From a checkpoint of a small transformer trained on Wikipedia.
Size: 8 layers, width 128, 2 heads of 64, vocabulary 2048, 1.97M parameters.
Training: a variant of Adam for these matrices, 138M tokens.
Each number is 500 + 25 x the weight over its row's rms, rounded and kept within 0 to 999. Layers, rows and columns count from 0. Numbers have three digits each. The size before them is the row's rms in percent of the matrix's.

# up: layer 3 MLP up, 512x128, rms 0.185, rows 229-328, columns 64-127
# down: layer 3 MLP down (transposed), 512x128, rms 0.142, rows 229-328, columns 64-127
up229 016:499507493474479530510504492475535513457516456528492484508507470511484491474490493493484539528511524477485523514484500487489497443535447487513463522558500508518521536527503510513512480539457473
down229 026:497512512480459565504545531541498490498527555478540478456512517537508522533497511525491537467506468521499491460523549525490524503488480527517453485508506514512487506462484521495508478479536463
up230 110:482478546535481463481540507495518487540508525481458502487481481457477486483525493484467465516538485496515495515513487505465503478514515458489528524493489505483502475484540493531551480518541471
down230 105:513513468486561483484528514511458505506469541529496519524527526466503545508535518512501548487508490476459478526491481524468474557506464545485480472536483511498513479503539511479482514478508474
up231 106:528455467511512527484486488526497521454515483538491494527485505478502508508520485508527492487514475494555528558475465506458464508513510487434501491521506530487515494466493455495481528502521499
down231 121:486518490523505517515483494486481528516495458494508502497492489506527523513512499494491532529495516518491533593497503511492497464498512522501464494495505495499511480512507502487502505500499510
up232 110:469484513479505499481488528452498507478489494472487466496506490498433509426549501505539502464512505454519561515503503473490490477462525526510462475455468488520541497472461498487494471484480480
down232 112:463501533484478516485497500548481520510531516496522499491494507490507516501444526531506474496539475520464447559510499488513497520521497479537516514538534464489474525482526509533498484483562489
up233 101:481471506498502465512548490488502518540499497501499521522538467467494516531477536479513500469493488500493511534523548514534476522457481487475475515497520484503539481458507507511473532494483456
down233 114:509534502512511518516478514493487474473487508514457493517465515515500495479510511513490520532514519513491517545489487483513518474515500494517518481485500513522470507511490484520515509492510493
up234 102:524487468489481488484483496476522524472481506518546509502532468499476524500452501497468507457513443505483493507521496510563501473488512550487491513550494533560479537454506561526474492511497490
down234 107:503468518498456484471485522505512483477491413509469500495462547503527494552502523509481480522487513517504488567457502503486497484506462458515494501469495476527500495489457535488464471552511510
up235 107:504506521479442464520480510471497530499476444503501477528486510522491447471474463526507527513453477526490493504495484485481489472506513509519518488505539456506530496475524499490504487504470498
down235 116:473495461516486489490473462524526484524544450459511464505504531512512433491501515519537481500468524493524515610489538524495483497460504516511526489486530457501535486498517523507469510502478495
up236 021:481500527497509485517508524508511516463490482551494512532491517480527486471469488486519475539485500489505518510452524502525560483474516547487535484501487500451482520477467503487506530491499547
down236 030:464536526468459517524512489528503561501464507501514456514482536466496477501464515526484478491452557508493501485468457476519470499518521488534537483480474494531472501451520511461526488524533502
up237 116:480474506533516501502536526527520503541498466517532494532546487484565477476540501505526460520459490466517478532486507460532475482500485463478506464503514478524465500519502582518496493494515484
down237 113:530546491498493460490478457461497445473496495526477512513473477487509492482522545553503559539505524525483537509505461491483544498529474517503494471519487514460493494509516470488480552468497505
up238 024:461471545536500491522494546472515508488479503499458510476503481451468476484462473486553468498511495495488497455526504449508506476496495465482487529437510476492518506489498484535485509510458503
down238 036:496498472460481495529484514496523544496502486524491444518460497491490534477495532585503498489504491511525473550503470533482506530459497490498525458500530480502492495507515472536529473495505487
up239 104:533464503486485525520465532511495513527493478488444484516517524514483487426461499491512504465465536469544526525522510517500512483516506491554481522507491504530536492476478533534492470449488513
down239 106:529492522488542482500495521513477490524473473523509523492490524512505495486423497533485505466490468522517508555481481508472479475518474517459473473544480493511526514483516525539511491514491479
up240 016:475539517470482532494508507515464500456523542497469486513552544494488511472486511525475484538485480541466513512483466487521527497445479459486527471551488506509478516503453518525469518506484493
down240 028:506467501513530442470518474510534488522476524481483472443530496471461461485523491519474502495506532473532502483484542519453478495487523501498500470533471493487505492509501469480498459508514441
up241 108:515491497489494494497481539478495521500467446512482445498500459500462477510505503467516456523452493485503521492520468523492523450513543485519517542503521486514474489475546513444502495487466495
down241 106:519504513482476503505510497500486492496534433478548512518498483505448507492471468530506498487496507489502491455494520473495508543494559489464478532510477460451523520515433517567491462508480478
up242 126:520514543495522523521504465502460478486534482522497544508478523502561507512543530478542499537491501508503524521480485497514518494473527477454526477471464477491506516496536476479512485516547492
down242 116:482526478496497493544533529515513493511506495490531496485459503555453519496549484474506507459460499487483518484479511506485466473463495476481536500533464442497489513501472487528474519512508473
up243 109:477499496507546456514478494486464518469502522493471513499510483464535502510514502492480505462484496509523525484515518515497516483494499507471486522501490513450485510493487504508508465527500547
down243 108:483507518511506517481483503495480517492506519535515475541491505516480531516511463474533516484531486476485522543471529504478478532503467503473506455493508502484476504510505454488502518508507515
up244 114:520480530512490529505493538449512508473478480501479503485533495473502479528528486502493518502500468525495501521527503470493466447439467504506500471485485447487551524496502493475518476511459492
down244 112:480479494535505475497482522540512495487472479513457529489519527558533525458507519548512446516493540528530542468500473455486489470556506473485524501440494464512515507501448529519492496517478457
up245 120:536531480518506501514532478490490501477474521506520480493512544512495511538486538502509495546535477483483478486495501498501532545484474479502512516536509477552500547533490502504473509501490470
down245 118:511501481498516501471492488471515492516502543490493445499491503499493463501527510517499503509532465488520561512517500521522513488481545465493521521552498512537608511486530471528512552510462534
up246 107:509479499525528546538461553493469543483490473521471493521504485481499525538532499515489461507472496464535547500508516516484501535438481553484502487493456524519473505508458539480501473475525530
down246 108:520487447485461515465489493549493518476501516466488476487496496479480503511452516502500531488503461489544500469500495507520508490477533492512539497467505543527491497487498529531454503515559504
up247 100:501477516519573521487505521522481503476474497474480500557482483475484506507502514476497460521490529515467519510469519510516505544523516445482526506462537496533504511487506443476481484513514515
down247 101:502494472515467512502525543478485494484474488496523511464477471517494506498487477504499484492515508524515489540484496500518511480497473463454481468450458486458501483491463551531484518521495527
up248 111:446493507491492490513490507527504488505536475517509500491447563528509485482524498537493499477500541516563510497509528500455484509471519546509458491500451523490484515442515514496486488529505533
down248 109:557501477480489509467465529513487513516461524498475491473516491500511518521487504527511476520530456504446517460534492481510540510533506444480477502524533502520482488533524463481503478469529505
up249 111:486563504436537503499500506523467469540475507487485535498474525509469507475519523518504520478508469494519510500504512480522496529475499548496510471495482475490535495510480535487506466503449540
down249 112:494540543506489554512467488512509507432502469505503513490532482458529549524490524536533483455532482494480485536512497487511485531488521517489502533526479463513502523518517500510494508510541495
up250 113:520490473494494485490469514487503493502517472430534509485500571538489474465454508492501464473535480517482483500524499511492516511466488452483477492504504520505502539476478508485537520475495482
down250 106:517527519511497513514455495484517464534465509577524470507471474485489451511496486510515507504468511510483532497495530486504499532502510476519532470491480512487546513437491516494492508500553489
up251 114:509511514486533488457494481488467482475492543481527511516481504503495512551524506463526509485510468540461523494526498540481568496495477515490530478507512509522517455496556505496515488497537501
down251 114:487477501513467470510489515523562524498495473486491474534550510443495509484516475517496476506476520520481475583504529515526482481469480486497458520487514490516512506489481460486433514516486490
up252 109:482532482453519519489496489482453505485514499518474515476492559490480472489458486512460526495473476536515487489487478502499470508438467496467505502508480540482492515464523478496485513466493516
down252 114:508487516515483520556507531494485535512502475464485497480462518490449479506498517499494480535476500486495514394504480496498514529468487485502494507467511513490489536440505465483516511481518477
up253 012:494475538481526541527517529517513526487463467529518481517512471536505494518493518508499497466495500463467546540464478505496505484476450545484479509521514495480479504497469499475488463531516495
down253 022:485564438524501538504507470488475488496473510502489511492537480498436497521500532500489487497502470520504522501500505483512506462473498514497531504505514478484531485498507514498496510524490499
up254 106:470502485521497503556546538483483544525441529491478505519487528466485513508542479537482510509483505495504551527481502476484488507501492489512508509530503468486547447466466523472541460521474523
down254 108:501516514496494516545498505507480487505523484518462498478539479483525517549531485504513476478486485551529499502523501533514505503481518505530496487491518536491512474499504487550504541462538498
up255 122:482535500509492458486507504488513528458476494505518464515479528503544506476497484514464520484462464501451514513497545469527496474536437534516485493512529480521471489468532507487503472493489489
down255 115:468514481495509439497489484508532549528496500494507514510458485485527483456496504531487485478426447491490516474448499512487489501492475505478431460448465511495508506516515508475490537503506506
up256 090:529506513490493492471500511494476493452512532531487488471500463508475487481482557526486542470490487504528496504489531474474531505515480547496463504560535494521482459545515496507462491516502509
down256 088:500533511479472436517513492507508478517501558491507497508501485458491515492581485562496504479508505464480511494509488538503478495502475496545523479512467530514485492529551507484470514572507512
up257 106:478481490527487490486494473485540488489461519463495533534525512508497522487526480520441536498507510486469527481511486538529459532489455460463511495524529510523536525525543517469484474499476481
down257 104:511487489499477511500503502499491510518537478492522508508515518479503512524491499494512487468481484489516528508553522512464501567479529508502544507562488488525469520497484494530462516542489503
up258 013:482503444484477520494513491485515495503498486535510521472510468511515504500531519528494501546491528506465508513478513515507540521469466481505518508525487467512504456486491499507455475481496483
down258 025:540503552467491540450539483509533496518520484523522505525489499494523471470478501507482556509478516518500520476551485483515488481517519514484520505496473513490516518509513512490506475496517530
up259 100:489543492493536530486501521534508503513527518504492443511467528552517526502521484528503520505524463529467511489483511511482523503508513467491513496528512512498536476479541470533503510533519491
down259 098:499507522500464499479510505423489482475473481480547495501492483545512506471527483481533525532543498510514538507497482513530455447502481542521511535480541514500468490497473562498491456511476545
up260 095:509486535450527516501514464465510505462490525521520466491489540514498486507499508504506537511517519475523475506509500503491511471506491502515468506483507483533519535540498503497473486523490490
down260 099:539492530494498475492505516474484467490502495489555455544498486514491509498493480521500522514492515461473499522534499501499506500466545492468530511545496491462469457487515529509516517473518491
up261 112:553491487577519476473471499476543473514517539488517480456506480518540474476526472467516499517478488480492502494505450534509502459510470481500503559486517484494499502528474471535456467490454441
down261 112:511533535508484510502528464466500459560514524447471504504534498513501502492484459472492518466513526535485494511497502479499510513514490523528496493520491472525504490518534524506515516524539489
up262 109:464470460541465515497495491495494488507504516498507523497455501483495504550520494470470478479447511515455485557454517534511484495512494476549504512497491500493507507478528490531513456519534528
down262 125:477501522500491460517499506531540483488466472529478470507510518522506485489495504521509505496509470501504520498499501471497493495524517461500492516518486498476542477469505481509525496495485481
up263 016:506494493532477490471493511500516514533518496544494484514534502531462511513468484480529502493479512469471533490538520487525489490522535522527543486482513506523508483475491478502506470496534457
down263 025:473519513494525461485491513507494513500508510524492503547500457477438512493478459540451482568520463518493520544521491534532497503490527500466509518539532497505503502480457512486505444538481522
up264 111:465538436502503514483539515532513468503476557497442521514445535525492523485492504508485537509506506547482528542465466446455485486499517465505483479531527508495530505553477449490530495520517549
down264 107:498499524559493498491504480477500508499544512498548495484511520482532539506532489495521479511547480529513481507554513493481485493486480499509529473445525578498512531472520473521511492496518481
up265 109:514509530518527508528500513470423469488479500500536545474512529513505523520547526493503478515468487530494518507542490474496480537498485532458512492491492517478495473492462534520469481495488496
down265 110:509464505493480490465518532509476481427484480513488447490484463474482490482520522501457506461515520506481465512515526512520495525518487504520511502494499474512517518475503479478483539484500423
up266 118:525549548513504493499509533477454517499517503500474498487502463521473509503483522508465505551519485478496445514519519453522510498466467471470474490482450470469478541548500484452505492501508467
down266 117:455544483504516502524482495508485508501512521518510498470451499503506513478465501523524491457518556515497513366460505510495507477535458532508501508512479524525481511509471503510511556515500496
up267 022:551526528500488510485517494529516499515470507495500483510537505572545496464492483513472463480512498497494504500509461523538515503500502503516511473499517466486450534516473508513528491491515501
down267 031:487504511484489512508505509564483491490509519489527478513484553500517443550525495470499499478562535494509510457503477502493506472506570471486494483533504491511448564523497479496498491467531504
up268 109:492528465479538489552478474447494528505527493504512505475489539521482500460496469496494479516504490459475477514453519478503500477460513495487526469487508461539505514501493465535498486518492528
down268 107:473520515521495492511505530573498517499483477524490497582512477496511529497488464480508530503479476517490503492485504508518509497537543540498497457490494499481491519518529530533485529498522465
up269 109:493500516475503509469518469505484461544511504437508523489485486514497517482488506454546522481502517507516497509456463494501483479482570512459553514511519532513500502536503484502500513504510486
down269 108:492525515463540500465465509506501483481501494476482504513480511497504486484482476484486520472493480530509489490508485489524507468530509492508513498529483543527478530533530477511545521497487497
up270 109:512473470492512488523517491498488508494532492473574516479503530499478483557492478498487547520517472488511460488422489495513483520505519507476517459483521490515526532502503507533527538481523461
down270 105:501503486535512533479499512493540492532456535506490546513525497483530462490481504546507520498499520538523493532544543486510544521522518496525502518476498510503532507527529462497506521487487503
up271 116:516508534525544528518498556499498486497499518529509489494503512520574516502501512507539480445507462507505483477524502520492514521537465525516506539508494512522481514527492494433474498491500505
down271 111:491513473507482471517492471485518522494505484522548514472497495488499522522512504514487562513513501479482487522489484517480496495465496528535551454449504495478482529531536497475524488481488545
up272 011:476497493520486504520527483470486458491461473528491441508523507447490525479493479479488463509515487537482543522445496524464488490490499467496523523503488499504506471505532494473535501508501500
down272 023:481507486486482527474529496508516500454518491505465531534487500487522483541501474509474433513499511464479512585494465505520548541475493546502511486484532494491483488495521476522459485502514515
up273 013:547546506520496501505518472461509488488499501472459508492491428516507534485536473471482504506487484483474557506547511521471529516532492511488501509504544491483501507512481445486434470520497465
down273 024:490505483480496489536508418478549491488497526468514480452497499499499482485541492489465539508512517515511485533507503505481574513508509543523501511526459440491469507479513519501547497505504511
up274 028:520515491480508521519547508514500495519452541491452497521473493504468463460497494539507508478479509488506471518519480453475480512508494547483514523495516540502513509504459482518462488517490521
down274 042:508512487508555489521507494490485476516464516452496513471497485484485512531510517481487510520447503500457530478490518533508479464481505539511435499487516534458480501454500454501482480523493484
up275 114:477504533486532469477498520475524486505482482498529468496439480476501514501501477488512459461475449551477497478500476479482492521499518509451477520521503511473468480504501490520433523502464505
down275 109:477526471530514489465495501525491498527509473515508506516493560465488496487501508507477480463502507536528505451495474501489527481514515539508484496527457481470552516505465478542507538483480506
up276 017:524512458517506520478473492484497506500461507552489518505459510497525500535535479496470510481514518521498519501543502493507471518505526461495504493455482462510510527468514474469512521507528485
down276 028:500473484499496435514518488469518563522524535508521494498459468527515481495499491460518478475502494511506516502518463468516538470464515499442498471488474465450484469502490507510503467481510541
up277 105:472499513500548517496530513535504499499488519479498494478487484492514480506552478532490545506442528495515514500433506483496459493473535486477548549487496489451538487482478548495486539486508536
down277 106:508504487463493523485505548481502508534477452502507460476469475480502552481513495505463483500506472546471479523489508536546527508496511538495476501517515524472520484501477460494520511581439506
up278 109:476485507482507483475494493478502530515528481518514509553485542489497488487532479541499511511471491481484489490463558476473477497471468498497509492470460472500511532478474481531494527460517524
down278 108:502514484540511469519515491491500545509516473518540520518517522501506518504496477487510505442504500484500510534544482516502483495478495501504535488518481494520461527509518555535487491493530486
up279 109:487503529475469496482526495544480466502443556499543526489515508509497499544530537497473512480525461472535522505508539499532526486514520510506494506466483478505504518483527484538480466490498523
down279 105:510469475470495533534541518522483538514496488534460503514509558490533489517502481452508519544495521500481491478501505500507516480494521579491491541472534520491507510510507492494500521511520536
up280 117:536495493494476449480507451484543481530531493473543519503514492525435518513469535500458500490530475445509494485527518546512484516516505509506498481541507478526493503492514538528462489515522513
down280 109:476483509530535516529477557485480540469487505531505473495473502474501497470487494492499458516451530509519491528479469478481493448501475486504526498471504500481474488500506488515525527498484506
up281 108:447564468418493443493501483491477499534521528490530501543456482514528520514495488492492516446518448530511502527489550494502513499537505504469479487494481500458499483498504517493495521482520508
down281 106:488472485525493512496520531499437499491491464522510481507529495506524499496504489473491532477511533514477462474495519484534509507525492516452516525488452521476471514487466475496476514520486485
up282 018:486473466514490481474493517475525489481504520475499508500520464446486484487484549515491518442498457480480507508467531500476542501473467467515460503517527481480494521491513510506480463527510497
down282 028:504491496536461518508493494486482519448520517525490455542536510467459512529573468507507542502510452508521490497506486519479485538508511514513499496515471495489457477498463519495508460535464495
up283 093:489454486519491513540449527532472524518482510480500486520508498500522506487509538486540547541459536473494546558516534533540491516491483489455462518513523477505557510505499522478483482497528494
down283 108:502490457509486481525503501496496489464541472526511494518482539502529503500529484516489516520527435515526487602499481492515486500525495482509535426515470494505509509479518496517507520502498517
up284 111:442443505521517460514531501480504510506483516530499508480495551457493466438523502494499502481471469479492468481498508502471536516469533511533546485461479451482480492496463493478493499515474487
down284 111:508477517506498515453505492462492462527487519519544518493477461533510504511518515484527507523495497471470487583479510494487530487531490523490494510505517539478487491459533521502510493486533478
up285 116:507492486462506487470488495553514514514505559441502469507490472514480552506519468495498502513543453526499538495500489527517452526521531498493539488510521563499499519538532476496523511491471514
down285 108:503473483493493527517494462484494469493540471541507532521522480474513509497471486511528494476467512525517467500487499512487489513459519506495464477536515456524481508506465554507470447477531527
up286 030:518470498460515530497515498491492492519471499560530506551430499458483491488513526522549532479469461470504495514530495483481523434506497516495535508441492507500481494524433501475480503465493470
down286 042:469491503529477550469532542483466503513500470463457481495500466484527463446486494525498520530510491480494504515459504511507485522531498565489486467536474512463536545486463494513530485511540521
up287 102:457472480497471543491502546507501531503510519521497505478461506495504461513525454505476506545457520527530455528457489487499505505501488527532529477503469496473504505507464498509485443480521506
down287 104:500500500515535480503498474543501489470544511510518444515524481508479539506455491490518506510497461518500488507520482474515498506519520456480505513515536510545515522475500516523509564440536490
up288 013:476499470491523534542499495511477524532529483488503532513500502513438547489460470490498516478504495480470488523518463545496536493524509477473512522514520503453494491530472509504496478476506487
down288 025:513509495538494447500489522461502517508494493479498490470499475522492503483510497513509538464508516475501500415486500517533511509474518537490493532518461516488508517504488535520464475511523491
up289 115:536493503530509494512509509487468508485477543499505507534502537535483516476485505484499519520509502545486487513529474526470525559529487471509514501519519484494528499510541517544496504503508510
down289 112:479479516468518497485515465493494520518503535481544454497494535524504481497486521503506472449478467463502521547521503528489459522451496483538520518547513503507498512490496501512474504523473502
up290 113:482508491461539458496530522475483549459516540505474495469460519467511471498496489521515493496490488468490491520520498468493528455518531473484490493530544494458526472517497457513521496520495518
down290 106:530523487539520515520497512555511479481492502507508479530508466446490543461492440478502474471478486523486542516500502528525537517490518512472535462501478538535489478481514513488467468511568477
up291 113:477485491464528452494537464465471521528526476533511453523487546535513511508528518537470522464493514522532535537448507476528495515487534462469505494452503531480543483514522477454498515510532498
down291 111:469512525510517463495496529475514445479514443470507489534502493481508490491507503494504499496481471487509481539507477502507464509504503504500509465502456519492461497480535504492459456484514453
up292 109:502502472500495473481520513518500543493529526496480538541480510513478487462450521524482495548518502547445491495474541493521517485481517469489537494498468496550491532517497452481538545480552497
down292 100:523495478526532475503537506495502529529485509526459503483530454467528515486501519429473519506483542513513543470475458512496502503535483524473533461522508497498498511505489477514521524474515460
up293 119:462448513518506467492547489492528524496485478546472518460530468494500473517525543494490468465464525488517485490501566508529502525466470497512488513512481516473477520461503488493469485526473531
down293 116:521519485527520504529526530507500447489466523505504495540511507544515488491496493503557486538514441519462534473508470484510510489543492517470517494497529511531453473486519507485538515480505531
up294 107:495499501514553525425496486475514500480510540483518482500482468535538542484489503504517513515464463485479519530471494498438476514524484497450491504480492503458527488518552501513516517514538525
down294 105:467514531523501464508468532503535510530533547496482514486449506481518544536522533527500477495529484495503474468468534500509482495521472520501475528539480476472494458492514523467485476484478526
up295 092:497533465505527510514470535509487538468484502488474529522468508477460497507495470470511487502538468481487516531511477470487500501510495496515551526514499493469454491477499476469502483488461494
down295 099:496507477526482524508485520524477443530542482506497441501490496504480496515521487472509472516528481497526509455495509551483507466521486506520477463470496533455461518538530463495484473472500530
up296 018:516519522479525499522518532498484470499462499540517481499475530458450527470534492520497526452529473494464506504487507474512493478519529566499522517494526476485476527562488535477542541481507476
down296 031:461523461490489495493505529471568474485483489532507462525510488506499442499488520530503501519500489506490442506462503487509496520500513550470522501537490481489478468489481500489515466482460564
up297 106:482530485475493530463448489526495514519489498507481506500462521530536484543512511527501490542489485468490516500491509546486515509480559502512529470473499528496500504503535536506513529500520497
down297 107:524471492549486468488507502466520496510532491549507533476534466500471527478477507491492504457491485537486505482527500506497534512512479461478501545503488485544519520514512529574507498506512473
up298 110:460463482462535557509472553526494469526506477491441502512449542491521511509487483508499529517468514476526502484489519523476471519490505538510513509521506490514500456432459486481499507511507463
down298 111:508506491455460467485506488528501535480505505520504462492459513473494447493481483436492533557486534519509475425485477492465530490479485518520488540517485499469441489526532472486511530506473500
up299 115:510518576503543518502509509546492500516471521541440478484493467535497505488543529492516487468529474481494516511563470500503507462494456496514458489499483487509527488483474527475534505504475531
down299 112:456509460523509472474488468511574552487492492491558496527472493500478475493498498541477507500469486494515483491506509512503482484464512510501532497504528481487543521494483486536506512539463498
up300 113:490538480507509522530502502493491527553538495534508497536526499495537550489509461505514502492535480486527478512462476515521531509474497518512483483485495500508468516509516533536506536434499519
down300 113:491564521511521490483515510490457512485532472510531543475490514489504551501513456520506504513541509545513456493472481480485503494509514534476490519551533522484470490527521497500479498470496540
up301 108:511436467507518509516494538559515503483507504510487468529485500440504456500504479526526522495532521505541541528504489511474501494509512515499525526527526526494457519461514513458494469522483517
down301 125:496558474519504506522474474482493486521515536497496496495476529473484521473525511480485488455520451509508479391501487539476506506545496510481507433507514516490487471498497508510492459467526542
up302 123:507512483480500490500519480501497504523540483458517481513458528543467527467488493503470547530498527539501531487451467484471482543514516446473507534465475519549478507448512465509539532467496511
down302 120:519525489473506474471528476485520528466515461517459496460504487500490485491540514498506457520486506519457500389475467464516509484537467490510492493482511521503450497520465537460505471498509480
up303 133:481520523532515504512471515516512537529515568510513484470463502520549479478526487541509515513504514494524492526487518515517488505481529421416483510469486505480505494479489494503512520530480537
down303 119:484516462476504530527488452504478520477484493519575495515515482505528472493485464464485461556509524498463471487473500501502486465493519487502495509515522482511521492522494501499488483522454508
up304 011:469457518540521454498479526459528480512515471542461477482465471482458493520495489501547528499550506519513476499482506507503497516484511507481513487518533500519509479487455500523500518525503481
down304 022:509556463479505503488474488526477512509507550507499504527503481531514458524511504490517499489492506531509506432501530493549516546489495535557486508520526484508473524466527458521507472492491485
up305 123:503480503507470463471502512492538466481490535543507504524454523532473487465515480474464506547486495509472502516557486506478457477521475483464531485509530522519531497532510494491512492514520504
down305 112:490515496508467527467524444495501471509502483503511527518474514505512516483508478476456481511496490474524484477535494495507452521514493477483486474460516540493490511538534492459511448484541482
up306 102:520446503520540512547551471463477505500450465486501518525509548547501513516482520549485514461505482516500511514527501528506514504505482507502537494541490485511485484497526519520534475486480465
down306 099:511468480496494485473485484473480552508517560484536497524485537517528513531517543501478490472545494531530451445484526506504514465521500510542520513477470508512500485512478522503489501517543521
up307 114:540475453500493501543523508526511522515511464519482507523541508514492512469538520519500439501520536523484507515509498520544489546515505488475489507526490521519481472466503523484486490493479475
down307 108:502495480509496488487508492482522452479530528496530478484488506493471489493485476493495548544530509466477519493502493505495503531484506518504534483542499521526533502487519473528498486536488491
up308 104:471495488512492449480490490482524481503535512468543508489481518475521551483462549489501522531514458491465510515479525492514507527544514466474520513500528491445496503512552513469511515514517497
down308 103:509517497526514491555515435552507479499502490509537506471462530575498480546537490480497506506534518457538510524529475531464475446481504490508480457468485518543488496493466490508520511504483506
up309 104:506506518513489501514542516497496461518490512491507444465541500500533465478491511499494504529486506492475514501529509515506497465485490472550478487530511495490526505488497506495497468498440483
down309 104:479556490484507531510491492511468466505548505475533537525504497505486511472500441501478496495533509485493492516531494535524453472512502558465454490537445546522479467493499513520528470469487496
up310 104:520429497462488478525501500496475482474531474539551497520509490527487481531499528508504480475500456476520504482467513495487475515463480465471504479476508487485495544516482533527497486477477481
down310 096:481522464508512479500495490524473484479507505471484508533497493488491472437514511498487493513484498477482500447543496526481471531493534511515512475490510504472499493502508431490505550555477525
up311 123:514483481544545556514543511464489473469465525519494526502532457503504499516512532483518484492503490497496501510509500484516484479529515524491527481561467547524489475491565513488495487481559489
down311 115:503501516510519463473518529475511474534490537501519494522479495498529498508492510501561483501474466524545504568475493493529525462500476527475486549502506490501512462509458521496469476516518486
up312 100:479563483488501507522500504482528490493498511501465526510509478485477524530507466534481526510492498503459502531508495537522479470533483503536548540522449490526499481518521508487490492529526460
down312 116:489533490519468493519489508499511509496495481493494449493504528452494517502464512517529507508488532498428488572483513495480511515487474473544501503480502520483536486497508501509482551492479466
up313 116:519474502486504500494482511543478494495497520509453465464465465500512470480479479552450549497527485538496519492506474515503459507508495479516506539522474509504527480507500457508516535519505516
down313 113:478495509484504508518479472482484486492518507520491508467493540527507522463477509480512502549493535469502524486508498509526510482479499498530533496481480486470490509510514497494506449496532480
up314 038:503503480475504507498498494515482504561484481483503509521505472494540491448519484513514547464483461508520500483502541506492531460528519463494509545510505525497462501478503498540519498490519516
down314 046:489480519489485468504492444474517503518518531504514478480466486510532508475540545544500488478509488490490522510482508517486478513511537459481501483471511496482508511508537480486521489489502512
up315 097:550494494492526463475523490534496498504476510539502532538464523521502473518471448504485523460447514471506483483496501493518486475523503506481524512481481504480522493475498432469515501495505466
down315 104:508509528499497529502528454470481548543533457493499554473481494472510496537472464481480478470517471493485511448492527518509510530497530477494492481519512510491492494460562518491508531510541499
up316 120:472502502550516492489460504499491521540530474505496502493519544528521546533494510556503483506497512498515469490464523489500507514477515495519534434460485538474501472546492497561503455512491490
down316 113:499453512461515496550443481453489515515517487512481496476514486489531488490544474475505510470473524508509467530467441484494499509509484514482467508497515490512485495534531533496488466479484527
up317 110:507530487507528481499427508425491495472488515508500481541506528552509554517546485516515506506517480490512473501515499510514476500442531497461487474489494492461525528502507480532481550489500530
down317 109:524550515501480501462502511523512519475524469491523517487508518440504482534482496534511508486517490496524557541474472523517506478500500502555447481446465499491487516489507512485492479507498537
up318 112:483522491489523476505541497512491477480530523482535526495492518506534487500501434511510500469494437516485457506500503495481503491514473511477443499499486555463512475531473531478455457512455521
down318 110:533495504463487483518457487495523537450509467504464480535514441491467485476499491470502486510503532526540498568521483483495470498477515501447487511516507554504492470488486464492524540498464478
up319 017:512463486503503524490474475511530535485489492454535460510536494509462514508472474481508511497498462495496488497503463525535506523494507506476522536546515482480475514527519498544486470463512462
down319 027:501495500511499458490510467472510468473505515467511520515500457532540549538478513521474507534514523465496496530472512508514539518545506502510516511527501521458505522489492504547514515495476476
up320 107:532488531480494522558524545522504508456478484490465526498513471456513480473531524538533500500493553506534509501538491509456487445519505529525484510533469509502528488498479489474503472487456497
down320 106:486499493506530489488519485479452510546530532488517489436502457478538477479492505521468479484524494468505497481506488519496474495510522469483496508475471465451488514485462483533528504481501504
up321 115:523480501496518531491497536502505528520536501520529483496486485477506499498537468532521494488497516488498459498472495473523483530470518469477529471465503543497509491513484418523496534488510473
down321 114:483508532490477491492506458522487498509503509499527521513507517450538504507507483523464505474506482538497511487500496513496501508496474504482494478511480519534489476487526509502482475507488499
up322 114:461480488489479477466498503523522520496457459457470510498528464509482521494531489488506500523485493436484534510481470524498450527498561506489552522506524495525459487490506505491471524452466490
down322 111:457502536516557526531509502470473523535497500518492501522533507547464512495493520545506513578547473453472495488490493517507515518505453456520529508499455498516458505511490482487513505491511490
up323 114:503483513562501483470502486559468484509476491499524514495471493553516516498532482520529508521519487493511497483494488469539453535535554456470538496485525509484479499513549501465535531523493529
down323 110:502534526506525497500509467460490572484528520526511534471541518531488496488499503487491493533483469462472472468487489493490477447476501494502458501501542518500527477503506550508514487488501483
up324 124:518478511508517479534534485474450494507501527528501498480501537513494498460548466531532524504506551489516495485475491492484518546502495487491486520474470510524527494460488520478489482463510541
down324 117:503493517509546548500510478486502507529532488493510556500516488515533520531500493495507512460440522504515525511489494457532485500521461484453482523528499473478486495486447505538481480481547490
up325 123:491539498518495513506492535510510493473505482559507523528520519490500525521532487523528502498484486505530496527491523473520487454455514566469541478512468510482493492533516539491479513481525469
down325 113:480493473523465468494498485491489466495526472544495530533531463525499550487467483512488536514475500479470490528537525495489494494504492501515532495489508486517517498505508497542476519555484485
up326 109:512488530495449428468505486501515473506499479476509513508521522521446515470459491467536509513473516504498487485531473505504506501484503497514558512499496477525496519459518486493495478514501471
down326 109:500486517500524520491476488472469507487467552453519492540458519494521496509550478520506518479497541512508525530500500505468496494502495497458505475517491467478440486518506525476544532498497501
up327 111:474511498529481523494513529554556481490508478485492491490478465512515520498513475523514499491480487482541488496531486482522518484519499500517502512490547513525501503504484531484526471566488471
down327 109:562503478461536495479489477496494480494512500496497493480505486512498557459529517538484482525525470519490528507548486493500504491512483511510521483529529536479475480486537504478513527471499529
up328 012:477495507479454499491492502502499500518494539505514505500489507454535526494508537526524494526496521504487504509519538519461553496499532475515474462512545494486514504510474505417496509498529501
down328 021:469510454474507465459507495485485477495543528464535543509474530522505497518536515490481508527495504489492540527497492513487500541497489507543469485528477487517452526502518462495519520512479532